Weights of a small transformer language model.
Size: 10 layers, 2 heads of 32 (1 for keys and values), MLP 128 SwiGLU, vocabulary 28901.
Architecture: RMSNorm before each block, rotary positions, no biases in attention or MLP, untied embeddings, local attention windows, exclusive self-attention, value residuals, hashed n-gram embeddings, an embedding shortcut, skips across layers.
Each number is 128 + 32 x the weight over its row's rms, rounded and kept within 0 to 255. Layers, rows and columns count from 0. The size above them is the row's rms in percent of the matrix's.

# layer 3 MLP gate, 128x96, rms 0.355, rows 37-60, columns 0-95
size [ 91  87  76 112 103  86  95 101 110  91 103 110  97 107 103  99 102 102  98  82  96  91 113  95]
[[160  96 164 101 118 133 129 153  97  77 153 119 153 146 152 131 114 130 129 117 183 151 112 121 119  98 101 153 135 143 147 129 139 103 180 142 112 124 161 130  82 113  74 125 119 145 119  74 214 207 135 182 107 119 116 175 139  94 190  77 123 109 116 113 159 123 160 145  83  83 155 147  71 106 168  95 163 108  99 153 161 131 138 164 157 134 144 135  23  61 137 167 135 123  92 133]
 [120 151 128  86 166 125  74 118 120 155 107  99 164 162 118 108 148 143 104 147 149 162 177  73 138 156  90 148 173  99 101 161  82 119 136 112 131 152 166 108 149 118  83 148 136 172  86  98 139 170 157 143 111 119 146 145 150 104 116 119  79 173  96 103 197 100 115 113  57 211 115 166 130 191 164 131 146  58 127 142 107 103  95 174 155  73 166 100 165 122 159 121  87 130 158 164]
 [ 93 100 128 134 135 155 173 156 145 111 137 125 155 177 135 136 139 133  99 112 133 124 191 154  89 118 134 159 182 137 157 167 112  87 111  92 150 126 209  45 156 108  95 110 104 112 130 105 120 102 132 159 119 170 138 145 167 112 190 146  28 174 138 104  96  69 137 162  95 106 155 159  89 132 176  97 119 117 126 141 181 122 146 115 146  84 170 136 133 116 181 113 124 141 198 158]
 [119 148 104 137 107 109 145 154 153  99 115  59 163 144 170  81  97 109 211 147 115 119 135 136 141 102 191 136 183 157 116 176 100 125  61 118 144 118 130 140 151 135 124  94  93  56 132 117 115 214  68  83 149 113 147 121 147 146  73 164 116 117 168 114 117 128 128 199 114 118 141 117 154 155 120  98 126 101 155 114  80 113 139 214 105 154 102 179 100 127 103 125 141 110 126 164]
 [120 149 125 172 138 140 143 105 109 131 126 155 157 114 155 164 166 108 104  81 162 188 106 123 112  80 150 145  68 106 112 162 175 102 129  83 170  64 136 100 133 117 162 123 149 105  90 194 188  87  75 165 141  87 102 113 164 110 137 141 139 135 111 166 133 111 146 158 109 116  90 134 125 204 139 137 100 175 120  87 109 177  66 131  77 104 124  76  69 126 129 131 170  92  90  91]
 [135 117  77 202 155 128 117 163 152 104 177 113 146 132 173 109 150 112 123 142 127 186 111 142 138 158 127 140 190  89 104 225  86 143 207 113  99 133 151 140 121 107  52 120  91 133 157 128 138 124 119 194  78 190 136 114 128 101 129 156 113 117 142 157 157 122 117 137  86 147 155 123  91 159 179 116 101  82 175 113  81  99 150 178 175 134 135 114 103 139 153 112 136 101  97 164]
 [114  73 137 160 164 174  76 177 141 102 113 134 102 165 109 136 180 117 156 122 114 130 150 109 133  77 136 147 167 141 161  91  84 141 155 110 197 103 187 179  98  75 144 103 118 130 123 117 165 173 108 114 113 168 129 132 170 137 129 103  97  93 131 153 111  48 149 108 116 103 136 103  90 204 176 109 157  96  92 151 169  96  61 153 130  97 146 102 111 126 131 123 143  56 111 163]
 [ 93 129 185 102 137 138 148 178 150 143 125 126 135 151 167 159 164 173  76 107 151 107 138 127 147  43  63  82 193 143 174 139 150 145 147 117  87 112 151 157 162 113 104 112 136 143  74 115  93 180  87 125 170  79 136  96  87  99 145 152 132 151 114 145 113 105 164 119  89 132  87 149 155 146 184  82  76 127  92 128  91 111 142 158  84  89 101 107 201 143 110 157 135 125 106  84]
 [ 76 127 213 144 179 166 153 174 128  97 109 125  98 124 111 162 168 136 192 138  80 106  98 135 110  90 136  97 106 179 137  70 112 125 125 159 157 143 156 120  75 135  94 120 133 108 104 111 160 185 124 157  97 141 100 203 170 159 156 111 171 153 112 115 100 114 126 135 146  97 199 132 143 158 108 151  89  97 169 125 181 147 145 135 127  97  95 141 140 155 112 116 154 110 194  58]
 [157 116 148 138 133 119 135 157 107  98 132 122 134 124 102 127 121 126 171  98 147 126 119 136  94 191 160 202  90 187 151 144  97 145 214 140 144 110 156  92 100 121 156 148 132 148  75 195 119 145 152 206 177 116  88 161 174  83  93  96 134 100 111  97 130 107  84 146 118 184 106 153  82 122 123 105  95 123  95 165 131  67  82 166 117 134 105 127 139 114 157  80  97  66 130  90]
 [118  94 112 115 193 126 134  87 112 135 137 104 109 122  97  76 111 133  92  85 119 155 153 116 104 107 116 153 107 126 131 148 193 111 162 113 140 111 144 121 129  61 121 123 206 122 115 129 140 126  76 152 140 174  85 180 135 112 132 129 124 120 174 102  87  53 103 208 159 137 157 147 118 205 154 178 110 117  79 142 149 151 147 160  66 133 104  97 109 130 124  99 117 157 205 177]
 [153 148 104 178 154 154 125 140 136  94  50  95  49 167 123 164 170 136  93 134 145 186 138 111 171 143 148 156 123 106 128 134 169  91 145  91 110 173 164 181 166 150 123 100 177 117 157 143  93 129 121 160 141 132 153 126 119 181  75 125 139  77 100  94  82 116 177 131 124 127  62 116  80 132 168 106 122 153 127 178  88  88 150 146 136 133  85 118  97  78 106 103 122  57 107 153]
 [118 108 158 153 151  59 124 136 158 114 143 149  73 139 149 150 115 110 132  75 162 135 224 126 158 137 105  81 137 151 122 131 124 157 166 112 139  64 103  87 159 174 198 162  64  76  49 109 137 116 134 127 159 162 149 110  53 151 100 125 140 115 107 134 155 142 143  94 123 117 164 112 144 130 126  96 165  92  98 147 100 107 104 141 110 121 197 130 115 113 148 149 179 191 121 121]
 [160 138 101  96 173 120 162 140 108 137 101 138 105 127  71 106 153 135 136  77 172 110 118 160 134 137 107 111 116 160 113 146 102 226 120 151  90 132  89 141 136  90 170 102 101  87 129 134 116 128 125 157 146 124 163 147 142 106 166 132 124 135  92  99 152 142  97 115 136  45 105  78 106 135 148 114 223 188 128 133 111  92 112 184 119 115 118  56 118 126  33  86 127 168 149 150]
 [149 101 100 119  66 143 141 188 153  94 147 120 115  87 112 105  86 103  78 152 180 105 139 123  49  90 151  99 183 163 186 123  87  57 121 111 114 130  93 127 145 102 162 126 116 140 125 150 117 140 124 100 117 143 126 126  81 143 127 131 178 125 155 134 162 129 133  65 161  48 111  96  85 133 184 187 146  82  93 139  79 116 123 143 128 124 168 121 139  89 174 111  67 102 143 116]
 [199 144 112 174  93 143 175 105 169 108 157 140  98 153  62 128 123  60 167  99 139 186 129 134 179 158  79 124 109 129 141 117 165 138 215  76 106 155  90 131 130 156 127 155 145 147 123 170 112  77  97 136 121 136 127 153 101 113 147 138 113 107 138 111 158 131  94  80 133  75 120 133 133 109  59 100 147 111 135  78 149  39 121 145 106 167 138  70 118 101 127  74 113 136 117 129]
 [117 134 132 156 141 147  86 118 162 153 142  72 120  92 174 159 167 133 117 147  99 140 116 136  63 127 140 118 168  81 116 125 125 165 162 106 127 117 136 132 145 182 169 147 149 103 126 116 147 109 118 162 155 115  87 122 104 123 139 105  45 159 155 130  54  87  79  85  94 106  39 168  85 147 134 141 155 126 154 127  92 187 102 130 129 116 159  70  86 120 159 122 131  70  49  97]
 [144 125 147  56  35  93 177 130 115 160 112 133 118 150 121  88 147 172 152 168 131 121  66 148  73 104 165 147 118  77 139 158 134  99  79 133 125 110 107 101 124  79 134 118 154 138 143 148 152 154 145  90 112  74  84 138 144 117  96 145  65 139 121 142  85 150 151 181 142 127 182 124 130 151 154  88 119 124 199  59  78  86 159 136 150 142 105 155 105 147  97  64 149 120 132 104]
 [119 112  90 133 158 121 107 168 191  93 100  86 133 135 208 157 180 197 124  95 123 131 111 111 126 151  97 121 150 111 170 104  80 127 122 154 153 180 114 191  81 164 158  82 169 121 127 123  98 103  93 134 107  93  96 108 192  61 180 147 140 107 128 165  71 111 131 168 112 106 140  99 127 125 156  81 105 134  95 107 159 125 129 198 159 106 103 138 126  88 146 117 159  72 140 124]
 [143 116 167 131 114 135 130 139  86  91 126  56 120  63 143 137 143 158 116 117 199 119 114 110 136  93 118 113 131 121 106  91 118 182 108 147  97  97 132 115 154 111 180  92 140 158 150 162 188 123 146 161 125 149 160 138 126 132 156  96 149  45 119 123 206  89 109 119  61 138 152 101 119 124 138  60 122 145 170 137 148 131 165 187 133 103 121  90 113 124 155 142 163  99 193  42]
 [148  86  91 186  93 160 122 160 115 174 132 125 131  97  95 168 145 117 117  92 123 102 133 160  79 113 136  90 175  97 159  97 172 157 130  75 129  61 105 171 201 175 135 104 148 105 150 143 182 143 125 150 132 140  77 112 112 122 164  93 100 149  88 163 153 116 158  99  81 129 118 131 163 111 186 131 100 173 184  67 124 148 156 127 135 164 133 127  93 166 144 109 139 125  53  76]
 [127 169  90 173 134 151 144 127 113 118 153  50 136  97 151  93 136 182 108 143 130 188 115 176 116  91 174 128 119  78 144 149 171 133 126  91 137 174 127 131 143  85 200 119 125 160 106 141 115 157 161 105 172  34 103 139 123  75 106 128 133  86 163 109 129 144 119 192 149 173 120 109  90 138 119 134 125 174 143 151 106 101 140  96 115 148 165 161  98  73 135 150 179  59 162 103]
 [146 140 132 143 118  52 141 110 125 145 140  44 100 138 134 173 126 130  82 105 138 136 142 142 136  75 100  81  83  92 115 147 144 113 161 120  59 138 146 179 104 175 152 126  93 161  75 145 170 138 179 150 150 122 184 122 133 158 163 128 102 119 104 110 133 174 113  57 124 120  86 114 161 103 173  98 183 145 113 177 155 139 162 179  65  85  79 111 103 137 149 124 119 147  88  96]
 [149 125 162 114 146 180  48 156 173  85 152 102 160 132 177 132 103 162 193 148 189 146  97 101 132 132 144 121 185 205 126 132  73  95 144 141 189 155 124  99 117 110 104 134 106 157 115 179 119 116 157  89  82 113 101 138 127 180 108 139 164  71 180 112 114 124 109 114 129 159 123 100 115 124 162 124 102 182 118 131 141 122  95 155 176 124 113 157 116 179 174 164 158 162  73 137]]
# layer 3 MLP up, 128x96, rms 0.363, rows 37-60, columns 0-95
size [ 88 110  97 107  98  84 103 100  76  99  91  96 100 103 101 105 105  87 100  78  74  91  86  83]
[[126 148 186  79 126 120 108 157 105  91 136  95 140 150  95 104 170 169 131 108 103 162 162 123 178 102  90  95 137 112 111 152 171 188 150  98 152 142 125  98 142 173 169 139  82 172 100 153 154 158 165 177 168 186 139 194 184 118 170 178 140  85  98 108 142 174 154 168 105 154 122 137 135  97  93 142 154 132 165 151 108 148 124 189 110 117 129  52 143 114 136 130 156  61 130 157]
 [113 115 141  84 126 114 164 111 131 115  87 169 118 118 131 127 119 186  74 128 180 160 174 143 135  65 132  80  92 104 161 145  89 166  94 135 122 127 117 106 112 157 102 117 172 132 105 107 200 141 163 128 149 100 164  97 131 122 102 146  82  93 157 116 132 151 205 177 152 110 123 153  97 145 140  47 157 176 114 130 179 161  98 169 103  79 157 156  65 101 120 147 132  94 189 149]
 [115  88 167 138  89 141 148 123 180 183 102 146 169 118 117  83 146 143 157 146 165  97 120 159 141 113 137 110 138 133 175 145 111 105 123 123 162 132 120 100  69 124 145 119 139  85 131 136 157 166  45 188 157  97 139 107 197 110 144 105 123 149 162  80 118  59 151 157 131 176 179 164 126 165 133 122  81 136 118  88 118 129 159  95  84 112 179 132 177 118 224 116 172 133  92 139]
 [100 135  88 199 109 152 111 139 133 130  72 171 135 168 164 117 117 107 134 142 175  94 145  98 122 156 114 109 180 162 120 144  60 137 139 117 144 105 125 148 141 160 106 166 107  79 106 140 102 160  83 102 159 122 139 114 126 157  71 187 152 157 116 176 122  86 103 153 141  80 102 125 199 203 172 124 139 116 115 162  70 154 150 170 128 156 141 190  83 140 135 173 109 160 172 166]
 [138 116  85 124  73 130 152 110 122 114 146  78 150 153 166 138  81 124 132  55 152 134 110 145 100 136 135 209 180 141 123 130 115 136 192 102 168 123  90  86 180 123 162  84 112  54 134  55 146 135  84 170 103 184 129 128 172 137 126 170 168 155 104 151 123 169 102 124 143 136 107  83 140 139 115 123 155 154 148  86 133 154 174 173 189 144 116  74  99 111  94 156  95 141 137 122]
 [169 109 123 139  73 142 153 206  77  94 158  97  93 104 101 130 148 110  86 119 132 115  88 137  90 156 115 109 147  94 126 176 142 138 144 134  80 135 140  73 147 135  29 146 133 165 133 151 149 138 137 172  94 133 110 173 103 161 157 203 138  98 105 119  84  90 123 158 119 136 189 128 113 135 149 171 169 137 136 172 126  97 187 103 135  96 125 150 156 144 126 116 191 174 154 183]
 [103  81 188  98 156 109 122 161 142 146 116 119 140 182 137  52 158 154 150 151  71 141 151 131 111  98 135 104 110 147 113 151 107  74 161 131  89 123 146 111 138 134 195 130 119 154 132 199 131 141  95 130  86 111  57 111 121 199 173  89  68 128 118 182 157  94 125 155 119 128 101 159 113 101  79 101 137 145 182 136  96 117  97 138 158  96  59 113  80 108  76  98 136 132 108 107]
 [146 193 108 113 139 197 191 150 131 119 114 172 113  85 112 160 165 186 127 143  76 146 163 156 104 171 167 173 118 109 124 137 108 129  99 112 119 153 121 145  95  71 157 134 102 107 178 108 113 100 149 149 143 147 136 144  92  57 153 201  93 115 130  92 112 110 105 123 173 132  91  75 111 156  80 173  90 144 108  70 148 139  98 165 157  79 120 116 163 117 180 119  85 134 112 164]
 [143 149 221  93 171 114 128 173 171 127 140 139 132 148  95 146 160  88 173 160 131  97 110 157 115 151  66  99 129 138 203  64 123 164  94 124 151 119 181  40 121 123 127 191 100 127 133  80 161 120 104 136 165 179 114 157 142 123 109 114 162 167 120 123 114 130 193 137 130 132 178 142 139  53 107 125 129 124 121 125 106 125 174  90 112 116 120 107 145 160 134  99 138 142 142  61]
 [110 171  97 126 123 112 148  91  93 125  63 149  80 178 126 174 176 122 117 169 139 109 137 112  89  98 103  22 121 114 119 127 142 117 143 131  94 176 123 109 126 137 108 115 159 131 155 144 164  84 144  60 172  49 114  86 135 123 167 159  97 100 198 158 135  90 134 158 129  68 150 107 114  97 143 121 146 118 175  68  79 145 184 116 121 160 113 120 114 150 164 112 125 103 108 134]
 [ 98 137 105 142 128 125 185 149  71  84  42 142 120 141 156 144 163 139 111  70 147 136 140 116 109 149 139 125 109  67  97 142 141 158 171  79 135  94 188  94  96 104 136 148  92 163 106 110 179 116 113 149  98 122  64 168  98 174 140 110 132 158 162 148 137  64  50 165 124 123 125 163  82  97  99 172 140 110 144  94 140 121 127 161  86 126 127  78 145 129  95  52 132 112 141 115]
 [162 146 182 133 109 141 162 130 134 178  89 103 150 136 119 188  49 141 111 136 158 161 143 131 137 174 130 138 121 155 143 141 159  70 133 114 147 109 102 156 119 128 137 205 103 183 119  95 120 168 137 157 162 122 121  96 145 102 171  96  75 141 115  43 136  90  97 131 173 134 116 114 135 137 128 130 119 170  43  88 188 108 108 156 124 126 113  73 106 120 162 130 114 200  80 155]
 [ 82 103 141  68 160  99 131 137 177 120 184 137 144 148  83 143 142  85 115 123 147 119 117 163 132  54 133 167  53 150 104  90 141 137 119 135 121  85 127 104 113 147 109 148 108 134 118 157 143 106  97 167 164 143  88 170  61 185 127 171  76  60  88 159 135  89 140 144  98  97 145 116 157  81 199 135 138  77 125 154 152 142 108 162  80 105 159 144 164 109 146  75 157 155 111 111]
 [190  81 126 106  81  77 104 165 138 100 138  98  69 127 126 141 100 189  83 186 171 110 133  97 158 161  96 127 138 112 140 128  86 174 155 109 118 169 135 152 142  78 113 155 150 168 109 143  77 139  91  75 148 186 102 157 148 150  71 108 112 119 137 174  85 164  88 141 172 165 132 159 121  86 145 128 130 137 144 119  99 146 178 157 160 118  75 146 199 140 122  88  92 108 129 103]
 [139 104 159 141 193 125  85 134 119 133 167 121  66 130 130 116 126 158 135 175 100 139  90 143 132 118 106  83 165 111 125 156 137  90 119  84  65 188 123  85 141  84 113 149 124 156 131 185 123 119 156 118  30 119 127  82 112  92 189 107 149 122 130 111 125 154 131 129 109 181  45 151 119 102  91 106 178 166 138 156  78 153 156 145 151  72  85 112  96 150 133 127  67 135 123  99]
 [180 142 131 100 166 144 177 141 133 161 110 137  68 140 149 109  84  75 140 100 105 186 117 125 139 204 129 125 113 109 165 145 102 163 186  96 124 118 162  95 145  94  98 127  75 116 130 132 147  99 145 148  70 119 127 126 148 170 163 101 161  98 186 147 119 136 112  96 175  72 139 160  98 124 132 103 134 127 215 124 149  78  63 184 125 171 107 156 115  72 148  86 112  96 133 136]
 [138 139 142 166 123 145 153  96 102 157 135 141 142 118  69 120  91 136 164 121 153 146 124 144 116 149 159 140 163 139 167 142  87 132 111  76 137 109 200 149 131 138 121 110  79 189 116 155 142 144 177  65  53  89 130  76  89 119  89  97 154 136 102 143 211 115 167 152 132 160 175  80 161 134 107 137 131 148  77 163 158 153 176 105  81 125  99 162 107 171 136 111  75 153 149 190]
 [104 166 142 120 151 143 121 100 122 169  95 173 132 114 118 161  82 139 125 122 103  92 145  91 141 104  78 131 156 117 115 171 114  70 127 173 108 169 104 176  78 207 121 131  54 101  89 147  73 116  98 105 145 131  97 130 104 128 113  99 116 124 132 101 156 104 159  88 126 124 177  76 145  73  44 131 118 146  79 167 156 119 161  96 133 163  93 142 149 131  93 207 161 155 149 158]
 [169 131  93 151 175  78  81 138 131 159 166 129 106 129  94 130  89 123 150 142  76 115 138 136 123 118 138 152 147 101 144  80 129 188 109  95 107 111 155 154 157 140 156 143 112  80  83 134 121 114 119 148 175 158 169 133  19 139 101 138 147 200  89 144 149 171  71  90 166 177  71 149 122 167  86 120 147 119 147 194  65 140 133  82 164 142 127 130 107 163 163 146 110 147 124 137]
 [145 110 165 118 139 137  98 141 114 171 117 145 174  73 134  94 154 142 131 199 200 111 142  63 126 130 133 102 149 175 132 146 161 132 161 167 139  74 133 168 153 160  90 143 153 161  97 123 190 111 125 135 138 153 125 149 174 130 161 114 146  71 120 132 207  99 149 124 119 148 134 135  91 131 128  94  91 180 240 115 145 179 119 112 137 152  80 118 101 164 140 150 138  94 139  83]
 [142 127  76 122 172 122 159 135 141 161  78 151 147 129  82 128 175 122 134 156 179 164  64 133 118 167 130  81 145  55 158  75 138 113 102  90 153 127 101 159 178 129 145 126 180 147 124 144 135 159 158  76 110 139 123 120 111  99 146 164 155  94 110 156 177  94 164 125  99 155 132  90 139  92 186 136  90 158 160  19 104 122 137 148 112 153 166 128 125 210 118 111  92 123 125 127]
 [ 88 142 122 132 169 121 163 164 185 148 160 223 120 157 147 169 132 134  97  98  86  93 118 105 149 137 102 143 152 128 124 150 123 187 123 111 122  87 146 167  94 124 117 108 168  94 170  88 126  63 142 129  63 136 167 130 152 129 166 100 110 117 180 132 123  89 130  75 111  78 107 137 123 146 125 132 134  85 109  92 172 147  66  66 143 105 107 136 162  99  58 179 147 171 102  95]
 [ 96 159 161 159 121 137  61 128  82 108 179 100 169 123 100 136 171 147 143 117 179 105 114 123 151 178  97 145 155 152  71  45 165 122 109 111 183  95  92 104  82 100 124  95 133 148 118 112 156 142 156 118 150 108 120 105 129 146 116 128 135 126  76 163 158 170 170 167 138 160 133 123 136 144 102 140  85 158  82   0  97 139 124 142 118 128 190 132 132 129 122 167 144 158 151 152]
 [130 130 145 125 146 135 119 144 104  66 142 128 186 123 130 130  61 133 117 162 181 136  73 171 121 114 120 133 179 201  98 161  45 158  57 113 138 140 125 116 139 105 136 119  97  91  93 133 148  94 137 109  57 115 147 170 160 143 150 135 153 117 114 124 138 154  88 101 148 151  97 121 125 160 177  92  85 118  91 138 108 131  70 193 167 121 104 138 187 136 197 119  81 112  97 109]]
# layer 3 MLP down (transposed), 128x96, rms 0.251, rows 37-60, columns 0-95
size [ 90  91  91  92 108  93  96  98 101  99  95 107  87  98  98 105 106  98  95 101  91  95  98  92]
[[108 150 156 140  79 196 153 112 124 116  90 143 168 185 134 138 136 132 180 107 105 174 123  92 156  60  76  95 214 149 189  96 100 159 189 129 177 148 150 166 165 103 114 129 149 206 100 100 162 126 116 130 162 165 132 167 125  92 129 129 145 115 103  90 140 138 133 183  93 102 157 172  79 108 135 112 174 147 129 112 121 137 108  95 128 163 146  86  96  91 166 123 120 128 127 103]
 [106 122 109 127 143 119 128 204 119 153 124 143 187 132 218 133 170 105 118 119 175 163 116 103 137 111 106 191 132 108  81 114  92 132 148 120 137 125 159 178 147 115  61 181  71 127 115 134 123 108 122 147 117 146  99 165  46 117 126 112  91 150 125 170 119  99  74  65 119 166  58 172 124  81 162 147 145 127 173 129  91 171 172 139 150 132 125 123 155  90 152 126 109 119 152  85]
 [140 141 137 135 136  94 125 128 168 114  85 125  92  93 118 166 129 102 136  71 108 103  82 106 202 127  91 156 106 144 112 158 102 123  54 108 128  78 131 112 182 166 154  72 145  86 118 166 163 107  96 168 127 121 163 132 117 156 152 116 136  99  59 116 102 110 117  95 105 116 177 183 100  83 103 162  74 100 113 148  81 121 128 161 167 105 177 148 155 133 213 167 136 172 136 159]
 [141 173 124 134 196 138  88 165 139 231 124 141  97 121 118  92  83  98 112 107 129 148 116 147 116 117 192 107 159 103 126 126 150  76 122 170  83 119  98 137 109  81 172 114 129 106 151 215 146 135 111 106 101  86 170 189 102 188 104 184 104 148 103 168 142 167 147 157 112 103 104 146 137 100  62 105  91 120 111 134 114 158 102 144 107 116  90 144 116 160  85 112 159 157 121 100]
 [125 139 168 146  64 154 155  94 102 111 119 122 124  89 156 208 168 100 105  99 163 222 144 174 118 130 190 137  84 116 145  45 140 157  98 139 171 118 110 114 139 132 134 155 177 143  96 111 165 123 102 126 116 127 183  80 160 186 158 113  99 173 138 169 119 144 131 122 161  97 126 124 143 173  93 132  89 175 147 140 130 168 137 139  89 148 126  92 163 107  89 164 171 116 162 143]
 [198 103 131 155  57 137  75 184 132  76 113 115  84  94 154  99  93 204 128 142 106 129  56 130 170 113  84 123 158 112 124 175 118 110 146 143 144 122 107 143 130 138  56 137 124 178 115 138 132 144 123 168 167 159 114 148 125 159 198 126  97 148 119 160 143 101 175 163 100 123 152 137  78 138 154 139 116 171 101 128 154  88 131 107 180 141  75 117 125 112 116 102 177 151  76 174]
 [121  63  95 151 128 128 164 102  87 121 180 120  94 176  79 115 205 155  96 101 131 146 128 109 159 147  80 123  97 163 138 135  67  89 121 108 122 140 118  86 205 117 173 144 134 138 158 202  68 179  73 129 106 169 116 132 217 134 140 143 135 121  91 130 156 129 112 121  68 141 145 115 129  88  92  80 163 147 142  90 109 130 154 167 128 116 135 106 155 106 140 108 112 104 140  93]
 [163 108 106 135 101 153  99 104 145 136 125 112  93 134 124 168 198 196 108  95 136  81 124 120 102 144 157 148 142 110 181 157 113 129 141 173 111  91  94 122 158 128 148 100 138 109  62 159 131 117  77 122 180  55 120 108  52 138  78 131 175  74 133 137 170 137  79 145 141 156 112 152 134 124 118 116  98 178 151 141  76 118 133 183 145  68 139 102 156 182 105 117 130 154 122  50]
 [146  96  41 124  92 138 161  63 137 133 153 107 155 111 159 111 105 105  93  83 155 132 172 122 112 149  87 170 135 100  89 148 135  73 171  89  79  72 107 141 199 115 109  98  96 142 150 167  83 122 113 125 148 105 143  75 163  71  77 113  82  88 105  89 141 143 133 130 142 141  80  79 124 129 165 115  96 156  75 127  71 115 122 123 128 112 128 121 120  69 128 134 105 125 126 190]
 [124 156 118 124 129 142 136 183 151 160  81 132 118 148  88 205  92  96 117 130  99 121 158 155  66  94  75 114 100  96 115 112  90 108 150 123 137 152 163 108  84 103 155 178 176 112 193 202 117 120 155  59 172  56 107  75  73 131 153 116 123 130 148 149 156 110  76 186 128 118 120  96 111 137 115 116 111 129 129 132 138 141 188 107 135 170 110 169 113 149 155 119 165 122 176  95]
 [132  73 109 114 159 115 110  18  90  90 156  70  98 135 115 142 110 135  97  64  87 138 150  89 112 156 137 131 136 121 119 132 122  62 153 133 129 123 124 146 126 107 141 114 192  81 142 126 131 110 149 149 179 122  96 116  65 114 103 124 142 155 132  51 101 144 130 149 115 153 118  88  95 106 120 165 154 130  35 163 133 147 173 149 113 121 155 146 167 141 125 118 141 174 171 200]
 [142 105 169 128 105 157 147  95  92 139 126 106 166 132 123 195  83 113 132 176 138 144 131 137 155 103 152 142 147 137 137 140 175 145 112 133 110  95  56 115 146 110 142 126  93 107 114  63  63 106 184 179 155 114  85 101 200 117 135  99 124 165  90  61 123 119  96  88 176  96  85 117 129 112  93 160 190 166 116 130 152 144 121 148 124 101 146  91  99 126 211 115 124 110  74  82]
 [115 136 104 114  86 154 158 135 157 110 132 157 103 113 167 165 179 104 138 139  89 115  59  69 123 131 190 120 113 117 131  74  41 101  92 149 154 155  65 145 139 102 159 129 143 149  45 122 145 193 113 113 173  82 158  90  98 118 108 123  50 190 106 129 138 130 172 136 142 147  86 129 143 176 124 110 142 131 154 142 102 159 116 119 165 144 174 135 144 116 144 145 103 129 168 175]
 [124 104 153 139 101 130 150 122 134  96 158  82 109 148 182  94  70 175  90 183 183 108 143 131 163 117 121 106 145 137 175 210 138 168 111 146 173 114 152 168 146  93 104 111 124 194  65 169 127 129 155 121 159 102  27 133  85 174 161 141 116 162 147 118 148 110 152  82 133 170  73 151  68  96 103 102 110 139 105 107 105 161 149 146 143 145 101 136 121 146 134 115 140  84  98 117]
 [122 123 165 144 166 154 108  76 100 161 124  68 128 131 133 106 125 119 159 105  86 121 174 178  88  98 141 129 121 139 128 168 192 127  96 116 158 166  89 141 153 124 123 187  88 156 130 189 104 122 147  93  89 140 169 140 173  79 156 139 139 106 122 106 153 129 143 124  98 126  93 145 127 128  55  81 127 200 156 123 117  84 118 103  84 105 123 130  93 117 191 102  14 130 140 123]
 [197 130 164 156 141 129 179 134 151 128 124 140  89 144  83 124 139 107 151 107 114 143 116 148 122 168  72 146 110 121 202 123 106 138 207  54 124 184 155 155 148 127  86 182 108 169 101 168 102  78 120 132 117 114 171 128 129 104 152 121 138 121 149 148 142 122 107 128 114  55 112 133  79  60 108  94 149 121 142 108 171  38 135 131 101 158 138  71 124  63 147 134 136 150 144 149]
 [121  99  74 121 114 153 164 184 130 144 104 133 128 148  53 135 126 134 114  92 204 137 139  83 121 146 122 117 133 168 116  93 100 143 184  92 139 146 164 134 123 121  98 101  68 172 113 110 170 149 152 139 140 174 163 143 130 101  85  78 212 123 141 120 157 154 140 190 148 164 145  80 170 110 136  95  66 162 131 124 131 130 180 144  99 156 141 203 135 133 151 122 115 119 165 194]
 [119 115 112 171 220 145 125 109 113 153 121  93 150 109 159 108 141  48 104 134 122 128 149 148 168 120 126 115 151 162 117 117  93 162 178 207 135 160 124 141 135 176 111 152  73  90 162 101  93 169  94  91 109 163 119  87 109 112 138  85 200  89 134 101 163 121  96  60  91 108  95 144 130 175  82 134 113  97  76 146 184  93 123 127 134  88  77 136 128 126 150 161 106 112 123 145]
 [104  80 100 167 112 140 112 141 140 170 179 166 101 124  47 145 136 131 184  90 146  84 147 129 168 105 181 168 135 175 130 123 143 180 144 131  67 141 181 130 152 130 158 123 149 135 100 171 116 177 131 126 160 158 148 177  49 109 134 105 100 157 124 148 105 132  71 112 140 147  81 119 119 164 163 110 123  87 158 110  76 127 172 109  99 145 101 127  94  88 153 202  75 108 122 112]
 [181 138 172 154 196  96  96 146 128 170 131 116 172  86 111 104  84  86 121 157 145 119 147 135 123 146 123 114 154 165 125 136 126 155 144 186 130 117 141  85 135 179 117 143 155  76  92 111 124 136 123 159 112 142 151 111 168 163 119 153 130 159  75 164 179 142 103 128 126 107 160 174  77 124 124 146  67 140 152 128 148 162 165 154 223 173  56 174 129 137  54  98 134 152 148  88]
 [125 138 153 114 149 140  86 121  93 192  59  87 126 198 144 124  77 153 167 221 138 148 173 159  77 105 156 128  91 164 107 124  92 144 110 125  83 153 107 101 101  72 124 131 132 168  61 132  89 144 141 145 124 135 158 159 128 132 129 132 102 111 117 136 154 101 149 135 162 179 151  98  95 147  85 105 121  87 106 152 101 130  84 172 109  90 135  52 114 129  86  90 122 169 169 151]
 [129 108  53 133 112 143 167 106 139  96 175 145 170 138  80 161  96 124 119 115 169 192 134 117 157 164 140 112 159 103 101 191  79 141 118 120 142 159 154 120 150 183 149 138 101 119 131  60 103 115 110 127 111 109 133 101 180 144 170 129 140 142 102 122 126 122 125 123 108 124 191 182 134 166  77 179  73 188 135 147 135 137 105 157  91 117 147  55 108 170 111 130 142  35 132 163]
 [104 141 135 150 150 173 136 189 103  73 128 173 128 184 132  77 118 115 181 162  95  84  98 161 130 124 130 144 164 103  89 123  68  85 121 142 160 167 137  85 126  92  89 107  57 120 117 108  92 173 111 124 130 134  71  84 152 103  88 147 162  92 134 138 165 103 188 109  49 138 184 112 138 156 117 121 106 146 114  85 149  96 124 133 144  67 182 103 167 126 110 146 106 115  97 142]
 [147 101  83 158 119  81  45 130 206 120 159  96  86  91 131 103 138  84 128 110 124  93  97 140  99  88  88 182 129 147 118 133 155 103 130 142 112 112  82 109 132 125 136 134 127 171  82 185 207 141 131 142 109 165 121 184 156 137 130 117 166  84 159  74 112  54 127 141  88 115  99 145  90 154 103 117 108 139  73 110 116  90 125 165 158 123  74 109 148 118 126 138 137 149 126 201]]